{"num_hidden_layers": 8, "num_key_value_heads": 1, "norm_place": "pre", "positions": "rope", "tie_word_embeddings": false, "parallel_block": false, "lr_head": 0.00408, "decay_fraction": 1.0, "batch_tokens": 131072}
Each number is 500 + 25 x the weight over the matrix's rms, rounded and kept within 0 to 999. Layers, rows and columns count from 0. Numbers have three digits each.

# layer 3 MLP gate, 1408x704, rms 0.105, rows 313-365, columns 88-175
480497486480521491461518502479484463448453488485499503525481505477493502509491508479498472495504490492448531480462443481484501526484486482486486489496505502495497486476515544509510457526503529550528465506472467518494481481490464462517489468502522507510486491523510
476538509514516511537517517517504544473489528503453471490468499487513512510471453443528536539487497480479531491466497517535496504528476481511493502518465498500502490559527499484500507462480543514511479497519494483501471497550466475479458506490497510526501524468550
526495456502490471501509514491470483539514520504485502511482503524420456511560474510505494533509485502527518506559479521501483495510449485471508460510490467502480502493501477487482537526524467496489494490514515455502535484497518464508470493422496497511481497503545
532492525472483468490481489478501540526527500487486526525507516511491536482494488467507496530538490511531507502464516518505512544480471506507481539509499506485515529487469463509505528495512511491503503494504456495504524496513508477503485485442548497473532494504506
463546533504540489499508440521513505493517528481517510492508515468486492533523498509488500480499537517536471481497485513536531491545545486509483477470498506509544515506479503537485504503461484482505467485474472464479478456465490455491482467520517493531475474466486
500481488546449502519497527467515524503523511493515520549498515545502499496522509477537522526501520504512480523543487523533427499459508545495518533502544476511532484485536470473477482528512493499528482495515470520512493522493485528474502482467521460482539504509473
465498516506541491504520444495505477481500495489536528504523521505533528519496499525472473556543457547479498472471475502489465506578487476486536540489523482544452478473496534479498535431484488551471511536536532511488472451498443505517497502457489506495506506497482
515494541514475508493554429520507491493517482533524512453524548471507498446477532506491510493478496473481527499489521541505506504493510502515519492476488547469509491485495471486537487495480477524501505471479515516482465517504538477487490495510526471514513534515486
511506481560520493465520531446484503481521513547526521485493538517462512512509518474486511547557446513543514542503468475483501513479508491449492512488492492508541523511523495458506507525471511494531485514465490562520577518490448451511482524532509445519512491539516
502452450529538460537538538516512499472495529492474542498471502513479474544517483524514484471483527493470468510466545474527514509473518479481488513485502484493516490517492515476484494505562488546496511465459511528471491491472543454489491531513496513526532531488466
530470459516543500491528523501538520534495545503521460486531502539467463505515549485534505502528454532522497490517509511499502447513524472538517501503460522502459492501498500542502540511493502522547511512459480525467521470493489480539494501451516472467509493508507
487474503543511501527527471512525471501515495524505550539499456475499540547515483472449484507487512538522495462445536537548512486534492502481548499524519507495490505502502493524491488495514454514461509544523491521487493510487509561511478459512482521484509529502477
497501468471479475454501537453474451484476496484516508497547509467493465509525523515459521468476479480526473472490522461530454528496464539460443449511467478492501505481479509506514470452508550519471523457521521492485511530498513499490510549515494518509480476508523
523470456471467517452520514506533515488465537504514509470534508488491481493485496526510467485491510516494497478507501481519477512556498478486487485521556474515512534490530503529480511458479519519523508478458506505427527466553527487503448475490530480544472451516495
496500476501542478510443503487474529479468463539527513515471483537543484486475551502464495506487479499519471496567481516477528461461446488518496490498490483541500467479492499476507544479508464465523460481517503552479509480482487529491478493496473480487509515473480
493494490503459459484479513467481503534473497522541502545514499489449522538485500485497494537516514500457531486535469463498478531439528485485496542539487469499498493507483518477496514501494486498536480508513492468481504533446507542544521458481526466499532456532465
510496508527494492499513439509498497485520511504496505530501500501502526520503518510494504484483492526529566499479499533450530541500497532451490495550540529526488459507502487502507530497542514522499481456496468505539484511499475491480517471523494542498530495547488
489509513513526462468504492482451478516454539501492512523533535530491514511515481485493512509487511468533503499519462472495538521458479506476506492500567533527548499490479498523496502489527481493506516532511465500514519540516510517499477513562473486478512469462530
488533588490496492508452485526481502476503518493505505490500511512511513485547526496464529485458545499482484524486443487529456493490480502482493489481490532521457522518486489465515475446489484557505506519530510510523462514529484527488474505478499501536461470567526
469477486494541498539477468492489501497507517491455487485483469495480471497518516574508478515469490476505522507498461513535526510483538533487499486493516488526508473482465501514492544522500537480493514506483463456497464491529524510486484496530500529493489465416511
520483548477493540480532471436473515483474536495470540499495534524512470504521531534554506476500487490518519533512472520458550489512505498483480504506468533515516458496515478481496534538499510459474520501476508503508496503469492514474465501515463481452503493462489
493500473563483459496504500467495458487507498544522518455480516485507521500481502532498508517525507484486484504498540435502497509485468472546494556553483520560498476490488489535531533507465511508511499507481512514515482521514458526481538507494477478510532491527481
504481505559495474477531477477482513460507525503499482532474532474515500512479516534555522514489531518552440515493506511470485471514463576534515494474498489527478500491493516486504498464491502485531508519513498515517523481523466503488487473523447518455525488486500
491488490516534493494511494498494510537518497508460523482489507513455477466484499508486484506517501487503458479508489449491481546485526494512497454484519518537503500467503506468491493525493492517521507486441462486473468503512490483475500506551531505541449522511539
528527479508533480508444516504528494528481492549537513574515539456534507484528506468518550498476500506534527505503469502496483516497487488519485437543507476520503488466521534453511509512480486503486437507510521497510505486519488478499568540523488486525483540485477
495553485505491518495505486495480483495511463502514516507511495492529479495515542497468468513522485481518493508525537539511517471466481497496496521504521513557485485477523504499522456461492554482496457517498530496510531499534534527509527529518488452503475494530484
470546467486514447440479473469511537508531493513504502498519460502515479480517509485544507541467489512476472459485492475483437514454512480493507520508510507528553509541495501486480503495501505521509465446550525493500474545461494511544507480515442531508519545504464
440498527486488495496541509468464521521493473484496474475543516473482489492508500509489517518505503463445500498465473513505526507508503467518506494514477525522522446494507521510470477483502488521548476527540473532489494529506490521524502509522554502487471526510506
473509537519497509482509477445490497477496501500524479484506494568546521487440535494507508488521460484514533475460485520502488504507469493492451444516510521508534508494482525498488489504533507503501524490523504504545512471495473452557505484501501543498490482467496
486497530461511512525481524497497496500492489493492438466507499500481530543496542460538488503482490506507508465490543511551491523537495534521496509494502511518504522492552490496536508469500497467468513525507499545483506481520522526517495517515496466539538498491470
516494492492493492496567477495533550471511484513476449474497434490453513496514511525499514503470529509460465464493508501486509511529492489490505511466480500495507500485526488563510530517494493502508482449494504475516511477514471478517489472478493501495463474479464
512486473560531507478485540483529467511486492515482490519490537510470508525511506485509477471548503484535528506486484511473501542511480483509499501493491512571528528483505520473535523534478506522536474494457502502535534504517483497505467503472472485470504500535499
512546497488503523529469469483510479537527499517531509510513520554473468494488517462460495502501480486507511467482493533534540494506540502463523557497483519480487433532525474516512537464492451461499503538454510498466506475472499480494502496497510502502506500516503
501512521514486530528465502478492500470459476508479534490471547498545508489533525537505488470499488524496531530531523463518469472513542541509467467535508531534495485474522570502456502524540492442505496485481470486494509551509477492520520507450503506469491488514509
506515512540506453464488480490485487538533476492508475496517553484512538492523499518521477517526453510471480525536498488516479506511525495508525511479534482474483522535526537471522531475501517469517479459501489516510486499524518458504487489498484490491512500457482
474506485498505459518554589494519510509498529460526497493508454455476506467475475501465523547535487485516465463450478481552466497496492504526505494555542503513530477542524535473465506486523491522490516555492482504500526499494527505475483498502458503467504510515457
509504513495507469517483527456475491488483516507547498530485513491486498494515516503491544548505494504500507550519503488534486474495488490493448498485467453514477492525551495550488482467477494488480518498463477501473473493440520484496524516507513543484499485492496
541484487467523470477500465501504485484526477517514477516512518485495521529494532484511469498517497470518496491489490488491514453467571502492511481494525445454455480506462488483463523511515473485535460508508519523501550500474445546522500504500508462495535481485494
481535506464531466509541516467515491460510500545578532492466522544460482534476515441472483502475516528507470507481493492549464478532545504492475493504523534502501492509487489466485466457493488512485515536509477544535517525507488497512496525493502502499491502442501
505510471469510540522501498516548521497514528506524463473526522510495493499472433520506485494489495470473507512511501512525496507518543515484560530520467499495523533490512484509543460479509486461450538490528517505520528514507514506501498471508496490522503513479434
490501474542486501503495500490497530487496488460506472485467460537445496507489496503484540492533477511506471454527509456504485509516483501472491506482515505470508511515516472552477493508478511499478495476486473523488520475518472499487528487491485500496507536521536
534510532481508481532436497508470493482532518506523508493487489468493510471526500475505530483495469455478487485513495500445521531476513527490496530454505469488497491529489472491455509457491485476497537508495477495493498498525554491460516500537472471516482482495506
476471475498514502503525511513495499478443487458527449502502473536455517491486461513512498467532478510515505539500526495476472510491484481498474469519472460504478513496516501513491490506477535514493482497444521497509531529516518519490523487503566504540536489512477
550558527555480522518507472496502467510514469478477464470520504519466523514531521495471543475531486494520518476508516521497482497487486477499467542486520511477556486513474527512528522540521492490495496511530545511530505520455495517515529487492507522534479514481534
505503551501521480496470465535473483471529464489437485555491527503524463504487492488528470464478509551538498505501477476521496506474522457504502485512465517500493439535467498479464514472524480491522505458517486461499486507476478527474523497512532498481506497503519
455501503526497476477494507518518497534447478487505444493500508460490497504520551540510484488485503547494498506485535487484526473475517523484517492523508503488520496522490548503508485532527469498485512522526492505524507453474507465476515505540506495490529507513489
481518517478540463535503516481492482469531504521530472493483455524483512487495485521466484525509526485466520500520502503465511526535540532489496512523496502513514486446548479524511465493486503510468525453512491537516482501525504505474487506497503531486520490522492
490477508452504527475536510507490536467520537472462517489512499521451525484534476516453522511476489463474521513519538478453467502466519510462511507531517474506527495512514525512514520501491474514466518537511503503477495540516499478501505478511487501541490491479519
483520503472471467545489522514449486554485528513526500475478502530463480493502513486472505494512512516505554490511497528490504493523528493517479497507482456495515461501558530511511553522477499498536498498482510520514537489543492478516473503565459503523479515489517
552487487495446505478498484477505468546484520489489487510527516510469466488537499509518461481484561480539528533512540515541470490499505449461501485485523485473459521548477515469462488502504486539479492522480524489492510495460488497473508494486475491533527471508498
514544494493498523525494529505498494451485519499534524509516514484481521525510514474485471515513482543522531513490490510514510518510509511519503527526465525563493505567520474493538487445503508485422511479486514506523479478451533518487520453527506496489477470471458
522487478558540514513447521521504528514487494514478490493495523502539504490517496495534497485540471516512512498479527530523533511495506504535502529506514483470568490469487484480519553532485513503490492504514475476478499464488487492513466498508482471431494552526492
542528475493535475496495479493497476470498504452484454511517506499498524489529482516530498495459471463496482507476496497508504505533487508491444494479522491547475522490505487498500466514526534496477489494476504484496499521517524492498487497542451474491525508474485
# layer 3 MLP up, 1408x704, rms 0.112, rows 313-365, columns 88-175
470517535508484515459545528541507498463441514526482531502507486471498474510466476531499469473494502519487475492470448491498458481505491455496518462480463490485538464503532451506513485512500520566491480524486483473493476461491516516487490486517514485508484506486506
477508499509454522493474465479573510515529483457502460503546530450500515467498526473538470475509503532512520520476484507523506520499481492498492475519473482466509485517515553545506499460464497517486481497484517512536490514532472524501474538493500527525496471540506
512534493509475501500473554479498492511469541510512481510479534520490457498478445537520500484492497469510518445499507488551556503476498501488512541487490497523533477512496466507480515512487492504458497496514466444542530487476500461467493477506527527487486499494553
443538508498510475475481509490470488533518468536503505495492518461474491483475525488446493517523493520481500489547479451489485474495518546556466507468568517485499472506519521502478483525504525418495534520485487505464484505502523472511481535526476488494463500461492
530462507487503499487500529510514519516434508499512501462517506485476520500528502469500468530507532517530487495461490511543444523495481486480499504459446454546536479510526460480483504499532546522498469489499507476481465486457447520469452474467515509472525507486560
487500488502476496500504485475487525512567540480495529532421503522524545484528530448464515498524513503560472466479526471503494471481453508470520502529520501495521471503533493502477491493517462536527446474505467520537502536526502549486497449530491510466514534521477
523483475531483538493517498498496523492458460499459519502528484461512515540489509506501498489443521497506474492501527502504490534500486527502473510510536536487496490516514491529519511492488463491578457504501472501497517494515500551491522546503518505537495515491465
474498489573497489483511533523495505542478506453484478543474525491456515518519505502497476545536484490471511523467478510483482492525524493500470510497517467555500505469538503525506533513513467515503466518525517542480510455487534501523510485480522540494477479466441
515497518477546496465523518481503515484536497492545496526491501532520404495503503508525490519525495524468483555512536476553505499479520542539526457486489518487535503516484524541501497541505522492456528483483540480460545490532470473523463460532529495509575524480520
504511557525545498482550486474516461543544511492492496522480480524525480484465489453512538460505476475474506494475515547545469475526514519529489499486477466510486498501512516558517450498481484469476474493507530503483513499477521503456486497483485507484521472521511
477500510513516483523516488512511505490515526503483508514535493494485429534544496489499482472491521542524511520479526507540515509510525479516510481506514531515517480512498495497537473495558492508538468542526504497488490497504497519474497475516508501539508466457480
553459508536546509462504504505512524497529549463459516532530509516466473474483484495509546530528497455472521518489497476500509486479514489510505457486537459508467473472491479519479497500465489522506538490484493489499446501548512497491485507481523548479446544511509
500516476476497469511504518454501509545493525479530478513510527513506524497507529480519478529484490496514508506497499489506472487496505527490521499527518501469514524477510517469491547484530530458487495491476508512477467498503461535460518518509514484486518499475522
535485453513524509494485461502521463468489534503485523475506537506527502548518466491536494449520516540517474520501472497473508551521502476500445508509515486517521510521513475479529550436512481511528544524494509498504473476497521490535540512495492507459493521451472
484516479470538494473490457510498488514459493497510468542485510516504522486445489481496541483512496508553517509488497477504509445509499481494496548475529498505489450465463505507520508500483486539485484486512492517496520474522508499512491530488508504505453461497533
526534529503505522515539486482467546509483510544449479480521467476497476507516541511432502491490505523483497519476483476535460511501495530500440462487475448517517498507531449449505518510551469543515480512499472539550488512506544500498510488512489519481502478490545
498476464540482482525491480489512475506448504556539461476502506486528484522471503508501513480548513453454496440499526506524481490516524476511477518482446485495516447529541520517494490507480529462502530493509502483520519525468521485532498479501493529472543530488527
487510498485542454482510514450491505546484538513476495512454477482522565458534447515501483539496506485493462460520476480530539467451547485540492485492517499497487549488485534519546532514467510457546516519485514509520471477488506498514499468495487491472529495504470
532493468496484499482494562458515544487480509532504483464442517453465473503502519508472541471517483445487475523527518485577512512502576474508473520534486524469488465512462518544480467509449484469496464488499521501496508507475487488519506485515505488505501541475500
477489511536515478507503472449515477497501514510524492519467481502494507472524481554478489477532496490510489488459454530494511489509506513482485496529534509517478488527520509508494520525468426543485519508515443534513486517542542510535482517489498505493516504485531
487483507500468451566477498551508506500462516484515477488515490496523525476552498467536482465506489486479482492495482521510518520501478487517479466489511459509471474538539524482551496519468520528528445506457485468484514511525500475509532465475515513563496504505537
464471514499529547519474499520522514523516471498522521509499443481489511500498414469510555509457507526506515508449495503541497506526559501486435489503486448529524458492516523526506525497497480576503518500513483517506516492536472536491529530550524457468479489499500
482529535505445509530474503479520515520485464530468505525500450528536474492537504509530511554521516515490512507490486469510448498495515481485495494490508472460506496505497510495468520475496515492506589446505538460499500503482518507493519514484448483509449497464526
517473482473516500514469502493528546476491509510485535523467520488456505469473553507466469546496447449475471492545493480505545469448525491493471489466510482490534518520528521509503506448542483479526557456554497497485507519450493507484506505519505513525488541483515
493496518459477467507509561480537505483519493444475542472523530557502508521436476494455501561474521464478484515496473476524459514501494478527534519553496527467461475484494466487483514512457534473524475505543451500489550514499505513499541523525544498516558545482505
499515525501464510488487491474509529545503489492474503517436505514491494531532494531513450496517509570504529476517531492521493525486481527494518530490512449501501472497488536503490422473466494500531512499449507528512504476524543509552478499500493481512484480483460
497474484479500532469509474499479507533494482507452498461514533523491553479487536496525563491573505515508563503462531524493508481548469465484535505502490498491507539484480475517541477451496469582481540512521496535483483493529503513483507535460480532514483528551501
483504487514506509448546506501507496500468542523496536465513460518499492495524518500524544502509509517457498507512535469490507524503459536512517490521525483507479486460533527506494498456487505484511529480516505482504508519506520515475522507517526489508479535444453
506516455492478516472522512500542527505481480460494496514483502499484523499510544488479556486513486466503508487523513504527503495498516506508498506526489501459522505511516527466542508509509496474491509529483453519485505499508513502516488486489483480491498527514482
504510516504525515484500487500429485489502509511483502541492527498512436479511485493473508551495467473474532488494470530478457499470496519554497539502485482467504514477499471524502537519529555528540529468501481470491435479531534529505509487518503517498527489455543
494477476468473499496493508540467484469485464524481505461496455514508468510507483511490535548465508510483515497487522502480506472482486508477474515477493477487498481480491512505500501481493516495547543516506494495488478492526495455504547475534536496513528515490532
494528508472485475512492511501519481507485509506508537527516553477506504485515480487517485525470495491492506509536522483515495487457517485478573504524523548451500465510498491493433475518495472497518508509511481564486471483470539503496511490525489500496455525468521
531509499516492445523493503507509528471508506501522490501511486552478489484535533522527483536535463489521524475505501500527523482513496548517503513499508483537485481514494520522570487464468489493564506524494481513469500493477483518483514480457497467522448499529493
549533484481500478493515432529467477523543463535552467523506507525467480495496559420498514467539519531504473511492497502490500505478480465502525464480489510471492455476510487535550501526513501528518538537431505508499515507495533484457520510511501471525479542483515
507506520485507540486509471532550528483513464512498525522505481502487494494526515485513489472501488469481514481464533549500478491473500524528498483531479469465493487510485479467469537465526495492502506523477473448482496522481447495510520493544504508498457494544523
499508511526516497495494486499460508496512505488515450462460508482507518527458529529496531479527491525508489495488544536429510526556516468501555490491463537508527492523504554469493500531514476497438518500531476510462498503451462509477469486457503499494500509514488
476464467503457512565514495500478488474499513503501467455502509493489485456476504484481487539512472489506488509492510475494508497519469475500515502518480527494481474544506532502505480490494520492505504526476479491481492526492533496506479522502538508471499493508499
439514504514513522502515449523440477517507447501521481536468520498522480490480527504493520518501469504507522506507465509483541447467500501490500536437505469501481485454493511490499511473489497451479481504489489540484473462496508516514497571530513484458514479499489
450517514498524501513500508479495549447506502422468521462470505477530477497487508514502499488506483480479537517483495509499528500491472480531455512494470515508459518527487494493455536529507477499513506494477520510447518508499508486522525532500512539502521474510488
501499513566522496468491481486538522474473492471537504489532480507483518584522499518507497487482525532518514471519539495521512483516490508520514519478452509526494517550527468525512476515493497527507519480521522473473467536566479498493478471501492499505492462495520
475496531493542539492482486529479507486514527489516477513511501526504486489467506508480529506460493498493478508508469521469491471479488529515495494518450497478514471470467427518458496503517469532508539499470473467547512482510495519484496472522509469530474490482510
500467495499539522481473498524536460528469477499524550500487536492502503489500510486522473492500531552549502504495461543508515519500486491502519482482499495479470492463506506561519536473473444467519479468485531505479528534485537486463472521509484486467474515508523
500528539507428525527500501500486530518505472485443511464496488531511549515501499537440470478478485549528470518477504517474550516532510464484506508466522499533497472531519484510518506547559457524539496513501504489517521484537497450517517519493514495502496501519492
479480501517526497496516480506517500495492472469475533452483531480492488516512500501493523514487453534466513556476475496528467522539522519489513508508488492517518524522496475458470470556520484535562517486472493515495494461539511525463477487493510485496478553523470
496502518562487483491447517509481480476496466458500537519521520558486479503487503463501502488471469490519541503506455496469489429491486486518474453530485508502508481491517451491501512513526489524493499495518534487528518486471537498507507523507471492523476472469483
478484515505493478509534499496506501503507516499529505513489528486480517464517462521521543474496492485477488502477440490452520512474473528481489435518518487489508488466489496478524520489527452502521517471501575516524454500483545505509485491488497548502503491490478
491502490509459484537499485453491494504489482498483495514480496504545473531487500518466479514474524461504513505470449491514494512481533514519572508469532510482516475513455446517491485542477508494471526478475501512505475519503518518457496520518499493482506521475541
495553551519537536520467461512513493462472502505490480500484501528533541472486528508516474496465530483470492491473463521524536477515504520480499466494503505507489509516473503504516456513493519496505504504496503532523505483520512501541506463502480498471492518545502
526552502474484494494508554494498485544510528499512509467506480461497469518465515525499500530498504532501528478511478510534526453483529523488472508490525439506507513509503526550495514509528508464495531486527497460494506521485489509512513510489481500489516531526551
533536503509449486498497554523476558483519466493514516526531478488472499541507515527479527517467519482460500510485463465465555509506533508475526517491538500477472501509500511464498499488541486539511467531534460514455496496512482515487505498510529461472544528482506
462489507469502501464535486502527449530519502483482461438443497496524466505495509520508528494436532532473476492522513490523500470481517530521494466562553489501504513451455497518543495569520443468510533499485457501485542487493464504527499527478557506476479536531515
496450492546498514431531483527484502521510508525529450474519539545470498495496502500496407507500511523531502495543465514498529523471495492527487467460474487562519483523504508494461496536498468483517497485518460491475464457476476540487514537493539479542539467501516
480468457501498469482526483486531495510481554516479546547568526507501490495498477464505463540493466464503540521508423522511485524518473475493485483472553511515489536438523507511508478548531542517470516506522508546513479456504473489487491503522494489522477565488550
# layer 3 MLP down (transposed), 1408x704, rms 0.0726, rows 313-364, columns 88-175
509471491470476494490519511465489516478484517509464501539478505514499506472467441502502501540491528524470494488485447520476504492534518479477531439517486535475506491494490547482470458508495517489489507479544532469510490493505452470520483500506503525497502530490509
506473479448516493497531499462507471526459474494522489482536498524446513503503535521545501505486543462465494497529551477533478537502525493499527505507474517452476513512542512493529554489478474516488470525527493469510500522514480493526509493520500499521489509534514
475485508520498515489532516512462481491501521477483499494482526481499493465485520521485514510500471518521506506537478499512498526520500439537467533505456490517518519464506504482494442499526492485522511502552546511447518474511498468531510520478481490530475525485527
489489521492495496522510467488540483499496551520477464439491505495504471479500544477520504526497460518486537504495513517538512473526542488524484488489497481506532487507485531502473531504471476481460464532464495483521516494471513497501479513520469458530437525493507
483520519468508526521490475519494492532516510477466539485520522512498526542561472554482511519529494514483466534494494490517496510502480501534523538518523504486549506488503494501504510484510486495510522482496529462489513487532476514540475465481467528528444508499508
528479482516483523514490449477528524540481465459515509509475494468535521522511517477510515499490503453508481458499490464484513486562543441518493464500500521504459515473477521561403464522535508462512530459549505546523493503513495483522485486526495513518465515532498
528512527530503488530504541526502486505505475478474500553541439517489522493522494533507520509537509489513472508491557506501551477484489503583463483506508509502525469543486510493507510486502545487492507485483473495468515518503511484515519500513457483522550516548517
488462473506509485493465482505457514495461509500513502464525469522501505524499496480536486533493464529529494511556459505495490484502507501473481484517486489540448500525510523511481509513518554530524488508490511462530517450514524445548459470484491511442540454482511
462487532499510525528532545516493529520514530521520552495512519455467448434465494489486474527430498454495467542500518473533475483451479531504505515514456462439503512511530539475498510467517506453504472474538477487527490481487486473489453499475502516493503544490476
488477477525514482482487479515537496519492506522468471494510518542478436453465524484485484516456441516474487494492497526470508515517495473466462438478480515519513520519483483498510451503464535455484476501485505551494516471495468490488565494489521508459507502486485
495499528535493491499546484473494530485548483524503477498510493492477531475467466525494510508534538504499478522510462528516485512470512527537520483504480482500484503526481527471484445500525502486516511489517496485521500513512490502514488522515467552457496512547493
461498513518470498499552525488511485486514504519478517482500500477516492515446501487525481540490491471523538509490514526491514446529484534518478470490513510473479528513475479478494485458492494541468517551465507460498529508465465516531508510507494479482486519527531
477483484503479502486517486509515461515489480494542506509509491490489488506554460494519480553489477465538492496464452495479502500504439514448468511464503483494500478540510500556475530513478501479513528467515485485439524481440532474489528527477500494521551565472511
505509504501511473489519509548495502494521492489515513507530514486523514499527478508564487488487505491479535488513550494529514480535522473489475460497504505554488481534503470511518529479492474480459519524483486509483515498518548488476506520511525490549501521468563
494472496506542521545495516472497525509476484519459482468455510483509511526524473535539517527467480483490519505485519488499538510500520491518540477461503525502469520505447528469499485484489475521511456467508512493533524495451482529471497518513489504498541537506498
492465556528480507468496477536477477453489453461525529530463472551546505496517504471489463513519515498506468562521520479543509525482523480502499499541531485490492519530458470501497531508490525504467452511479588479488529517489517519488490497532493524532509483510514
470502510485451507514515453488450494521514519518514499504487511477492519508435517544480503549538503502509523512549470501506479544454494474532518485511494510535490495496483512523485501496514494474501473515528529523491501554493467513479547542509518501462503509471516
479440472486541479517464450487521521496482483493550534483480508485488496507493522519482475514519488533487454521481509469556497516492537457491505478459515516481484476544545491472546488500498579451527500512569499486501473528523507461519516486495514484500525466493497
519519479526516533505494498471433496498484531432485523466514473472466508511527499509491484503578496461506499491487552532474577492479485458520492457471504496490531497503521471476520498549486498436488512524483507476516476520480515476515495480480521510478506475552482
482491481449500546491534482480472498458496511525514523501502469496543451499500506576512494495507499494503479492499488545520489488500503498492439523458443517511545530489508547510523532484500508491513508526453484497520466521495499487486485508518510500527474503442492
492471506472492501516524498499482567491481429512475493480480495542512566489505475535478463495499508490507480509499510480547508466484495512495527501474510476519449497572508478530489517507455511488544493509507516529525496573510506494458540482470494494542480482491530
536518500464478499480503488505471510534523498497482526469452486525479473492489464485510479502514514534528503487561526520481500531493510510469513564504470499493541472505501493538493483523508467511500487528492513528483511484499467471466465542511457443502512475489490
533523482504496508535517496489516509548528483517492525543524554513505479484502499520514489474522470468476510469528535520516555502545470537504476489482543486488479475474563465519508541516525511512494512522514491488483494538537498500502440514478564491513490485513512
554519502475510474518558494515448482484500533516511488507521494514513465495480464486482491517513505502501466476492507462524562512535495476474465521494525500495500518528449472446479463494505518485498482527474499462482473513563477508525510514529490493511509489458475
549519542470471436539502459479498516488513491494494504482531493464465467451502464475493513516521486477491511510532539477471511480493477480481490553511516489522487507533524478540499533514517510504549490460566490418490498542521513484510504488447491510473497464493488
487470513472517493472483508508464505521465465462506533475485494427495514498473513522497515551479545445515441491519507474479539534506460512529501525483495496501484515515493442492488534493531474504514458533501514496563486491444499499551513511501542500528533497463512
522466510536497505484502537459484496525499514489522503512493474471445472494510528488489506510503505489533484544509510513505486508443503531504518514530557510491492473508526494510503525476470474491514496563492476495471472489482537499467507470469473499470526472529494
541511516412435487483513469471553553530507507564504508528528490500537492497530488510500481479507482522507492482495459521512490501457513499497517513523489499529507521481500460443506513517463509481492460473479492474479520492506517456560525512506504491489530482494489
524516491489474496505470483482459487482503465552513495506511552529465500476487541475505497480498495512494485495486537490512455559498485503475514512520486476500534509490486484484457485471496524491496504476517548482510536536496545486483471556505518540515460527456481
515501504508503468476471511490464515523463498532486500466489500489487499466499459502540491484509504534528469491475502516538472506530511464478499508487451476505501495507506501525505516484484471478455489503481556516509526454506516474523529503503493544495487508509495
495489503477497515514457488525508508498560485497501513467519486529545472503478516491477450480516435502532475464476525471548504494508534479530454460504531499532489494511481502465518551487476529488477502471551497531484481481513498538492479488473505517494471494515485
512521489498530531480503476522500461489554466494505506505484504499498492484499499528496503502452490501476511483537517476506471490509490478507533513425495496495542434494510449502493514495463533486478530482461534510532490524518438502515504476468471523504506489502480
500488482514504515516510529477510532500537562514506443492491532469495465518499459487494525524509540455499534480484488478496551436517502547506489533525495533505517448501508501513497506473501472509514519524499505481455509492495511507478530475502528521535525487504473
479526471497468499481505468466467497461524482531527482517527520468490488522429479511422465489529502469464528494484543524471484522513488485464495544453500501497483450521505492504505513507473489483461494484504502517467482493511528530500492516520498466481519523470535
489510493524511517490499462466492467474520516489513504527469494533513502520484482463501494455496530487504491485506509505504535527514542420476515503502499532526478465505490506537493497535479505509498482489483509501517471522545505491527509541523495493530521518556471
516524518530499534500481496535524496518493498506530544499521525503461519506481536541561484516513516537487475566534498516489539489481487513520454483519558501490476525502469554466509482510498525485468474484502488491504470450503453506490487461479444504487504520477524
504474519522494433467503483517518512505514505463543489517511500523520490456557527529517520497487498506482444537539498525483508478442524534485558504521512472522508448515503523490532490505505508441504524489477519532521516519506536500474478499496526485485471488516560
474493501527526543510533534497490482446538481519504506525533492489514443535511501476493523473519488478504453464536501526510476532533482464511473512475526498500455491476500484487478534505465521511527474535484470486490527498534489497522514516493465478537486522491478
536487493499481501513527481472516533525519495477486499528512515535491508496482440478477497485500538494549503475467504493503489488531506458557537493489455517471507499475530516469491522532479510509500526496508492524468508485484544494576508499472517490506476551524477
492508491479511479476504501482488478508461421504530468531519441493488495506511474528466475500470495495515488499525504510508529506500498492469494461484500503510449472485496477440485466481486542509482465489486496493528505546483506467487507538525450487533564430451540
514512506470504495523513518498504491512469485516482500502491481487497538476507478471493538492457478508534480532547473494510479486494520534472482518478519473486504481493483491491495545542507522483454536528548532517491550469525504540515505506508536495503491474492471
497461516519491463519474470462472508515580530507465463475534537527493507506495524484533514520458505492519462551483450497487519512497494533528500509549501468537489513533478470494511563466560473501471499469533549483490537473490496495474532481478519483479515520515523
466492508527510512521491493499512530489507507564475528481452508482497478475514505493490516554505542489538499457477521479525514447515524442495516509455520493530482491560497429460527510507501511514512483493454478529463464485436491548497531476504492484499517478478538
477584470487519498494497503522508543497483494504500489498474510525540493540503509508495521518505522493522493469460551530496464510488469500539523476507481491502529499517453513500517468531541495514478502526499515491537469514507489513527491524510525482527501520501502
512517554511485510478467522528502477487517487504493478518497478542477489489532462500509505482525505522508462523503494495490512471539497503505545465525462502523500490531492477479486492497472512502504514465467519486498530493484518497516469504554501491592499471507493
486479492473491501517496506490464494480509497511449499442505500470518492501481500488542521502539508501505480501490458505539464513510507494496523475491501511469473510519490546540478486457508494505477519442462526469457486477503470536538515569513516488490498476512488
481494529497517504485458533552528509519462494502518527497473517501459473495532528490521516490490510506517438517499555499506527499471510511496483482479497481505485487519514515503495531476492511528547506478487523499507505543494528459515504488529515484509482498506509
517554445515518476512494480499482492525465508531515513454514523479496465503500505538514514492513508461483474469494493539525509507476502489522504460513458514474489483449475474486434480554485511518503517511516544475521524499485550476540510520488505469530491491506503
486474457492511517487495521479474523479489507451507512543508507476529475538524506489467549517495448495503542467452533496481536484537516482473476501464514537449477497487477505506483513456496478537502482489519491501461499507541483494497522485462490500514503498480558
534493466519502531502489489534503528501492472504455494520513514502554527474490485542499443497533517524495479498511526509446496463489478555487486497467516496530502537488486504502484521501527524540470496529504505508506450491504546515479500532470487483542504466533494
500450523495468469513522495447539513554490470495481479497480487482478525461497559515486495472507446503505497542488470507511520513522503507498525494521501454480451515515501475533513508567512527504514485508542480574508492463513488473467501469508494552464501466508517
515495497488474485544485525510536489484530453476502497511491482468520489497493469526467528498518498497539472525512502506492505435498522498479511482466492492475504506498508484478476442448527519521449490481491509499487506482495492503549493479465483468490508506488488